Each number is 50 + 10 x the weight over its row's rms, rounded and kept within 0 to 99. Layers, rows and columns count from 0. The size before them is the row's rms in percent of the matrix's.

# down: layer 6 MLP down (transposed), 128x64, rms 0.378, rows 18-28, columns 0-63
# up: layer 6 MLP up, 128x64, rms 0.327, rows 19-28, columns 0-63
down18 081:19 65 61 40 56 54 45 43 47 46 41 39 46 46 57 42 43 36 57 44 62 47 77 59 43 53 48 44 30 59 44 46 44 44 56 43 51 74 50 43 41 64 52 47 47 56 55 52 62 59 48 50 47 34 39 58 38 53 53 68 62 53 53 61
up19 101:52 59 31 53 55 41 51 49 50 60 23 63 50 35 67 49 53 32 53 41 43 50 68 28 56 67 35 46 50 58 43 54 52 43 40 44 40 40 60 64 29 57 48 64 48 55 55 44 47 45 53 58 50 32 42 44 56 60 39 46 42 55 57 49
down19 103:61 51 29 24 50 71 56 44 32 53 50 50 51 37 57 60 54 53 37 54 51 50 61 49 43 58 38 65 43 56 51 35 42 53 37 53 41 36 61 40 47 61 51 56 44 60 71 41 43 49 66 60 47 41 65 61 55 55 52 38 43 51 40 57
up20 124:39 54 56 64 40 34 48 52 49 57 41 51 61 54 53 54 73 56 48 49 50 69 55 44 66 54 33 48 63 54 29 55 48 37 47 68 34 42 43 42 46 33 44 52 44 48 60 46 33 42 58 52 61 32 72 45 51 39 51 51 51 39 44 55
down20 130:42 38 39 48 30 46 44 54 33 58 44 54 57 63 45 49 63 49 46 37 59 60 75 43 61 39 34 40 55 47 43 57 43 40 37 54 67 53 60 43 50 46 44 43 58 40 69 51 54 42 63 59 45 47 60 46 66 46 51 59 34 49 51 72
up21 121:54 66 47 47 56 41 62 53 43 53 52 71 45 46 49 77 50 59 38 55 50 63 47 46 38 64 51 50 51 40 39 35 59 42 46 63 37 57 41 44 72 54 54 39 56 52 53 54 51 45 55 24 43 71 56 38 67 49 42 36 49 52 49 46
down21 125:45 54 61 45 43 62 64 47 48 45 72 58 50 62 43 54 48 35 60 43 54 49 34 50 57 53 50 47 41 77 59 48 58 59 60 35 48 51 32 55 46 48 55 53 58 56 51 49 20 35 57 55 56 58 35 54 58 25 48 41 42 41 49 50
up22 108:40 45 56 60 60 54 53 40 65 66 48 44 48 43 48 42 62 56 41 55 61 53 57 58 63 65 53 59 56 43 33 37 47 34 68 47 29 42 31 56 65 50 42 34 49 60 69 46 59 43 40 34 40 59 60 60 57 52 44 50 49 38 54 47
down22 117:58 53 44 53 52 41 48 37 56 53 31 49 63 57 32 59 55 59 37 57 61 50 57 46 35 51 52 73 49 39 53 60 53 45 44 66 40 47 51 63 68 45 39 42 41 39 52 57 71 42 55 61 27 33 64 52 44 41 49 61 44 45 57 43
up23 097:46 48 53 53 50 33 57 38 46 67 53 70 44 44 56 33 52 68 35 43 56 63 48 42 63 40 50 49 47 59 46 52 57 55 52 73 38 45 57 27 44 49 53 45 49 48 66 67 49 51 42 35 57 48 50 25 58 53 44 47 72 44 53 47
down23 103:46 44 25 64 66 50 70 52 50 53 38 43 52 39 42 53 31 57 47 72 50 57 50 52 49 39 42 49 44 56 37 40 53 53 49 72 50 38 56 53 44 49 43 48 57 78 49 37 47 65 57 48 50 56 48 57 50 35 36 51 48 68 39 53
up24 099:48 48 37 56 33 44 56 25 52 65 50 61 44 49 39 52 42 45 46 44 46 48 71 51 59 50 59 48 60 46 51 60 54 35 62 32 57 54 70 56 32 31 61 39 51 62 43 53 73 39 55 48 52 54 48 52 42 54 31 46 62 48 53 45
down24 093:47 53 61 53 30 42 54 57 53 48 68 61 46 41 32 54 47 61 45 52 49 51 55 49 35 70 35 76 49 42 52 43 28 50 54 51 43 50 70 59 53 47 39 57 71 50 56 38 52 54 46 63 32 44 48 48 56 33 56 57 38 52 53 53
up25 112:60 47 35 46 52 44 53 31 50 52 34 62 30 49 59 50 50 44 62 49 37 45 37 55 46 57 33 54 58 37 74 48 44 53 30 41 60 65 43 53 57 56 44 34 51 52 60 43 43 44 63 49 36 39 39 47 60 48 76 58 55 49 50 46
down25 121:42 40 44 63 29 51 41 58 44 44 43 56 47 47 55 49 47 60 43 48 51 61 41 60 57 55 59 61 57 45 59 68 56 37 68 59 50 41 33 37 63 56 58 61 43 46 37 50 62 54 44 67 51 50 68 47 51 33 28 37 65 39 43 42
up26 085:61 45 46 52 46 45 57 52 38 58 56 44 40 59 49 56 38 60 58 51 49 47 52 59 70 54 35 34 53 45 53 49 37 45 60 51 57 50 44 37 25 58 42 66 50 51 63 38 79 42 59 51 44 59 57 62 55 27 61 59 62 41 45 43
down26 077:41 59 44 63 49 63 46 63 53 40 47 29 67 50 61 43 62 59 41 75 43 48 58 54 34 43 44 50 36 43 56 47 57 28 62 50 42 58 50 46 40 51 47 39 57 38 55 53 55 37 46 49 58 55 46 36 54 58 44 68 30 66 60 46
up27 109:65 50 58 37 47 53 55 50 59 48 41 57 34 53 58 56 55 53 67 66 47 52 46 35 38 51 52 69 49 34 42 61 59 55 57 56 34 66 45 43 59 60 54 35 52 69 37 55 62 40 63 47 54 41 61 35 40 46 49 40 27 46 62 41
down27 114:47 52 50 44 40 48 49 56 52 29 55 55 57 65 52 44 44 54 61 36 58 55 36 57 45 45 48 62 57 41 58 60 50 45 69 54 39 45 45 43 59 59 59 43 37 47 45 39 77 43 37 51 34 55 77 55 76 48 37 48 41 51 46 43
up28 095:45 46 43 56 58 55 41 54 64 71 58 64 44 35 32 60 62 43 55 51 50 48 72 53 37 41 65 49 57 40 58 38 53 59 43 39 39 49 57 64 40 52 50 34 60 57 59 34 40 32 40 42 34 44 44 34 54 43 48 43 55 47 54 38
down28 083:44 53 37 42 45 30 59 47 47 47 56 41 60 68 55 41 39 45 28 59 45 54 51 50 63 51 58 20 42 48 57 54 56 47 52 53 49 42 61 64 39 49 54 45 40 56 70 65 44 61 48 40 63 60 43 60 53 44 44 67 46 63 36 62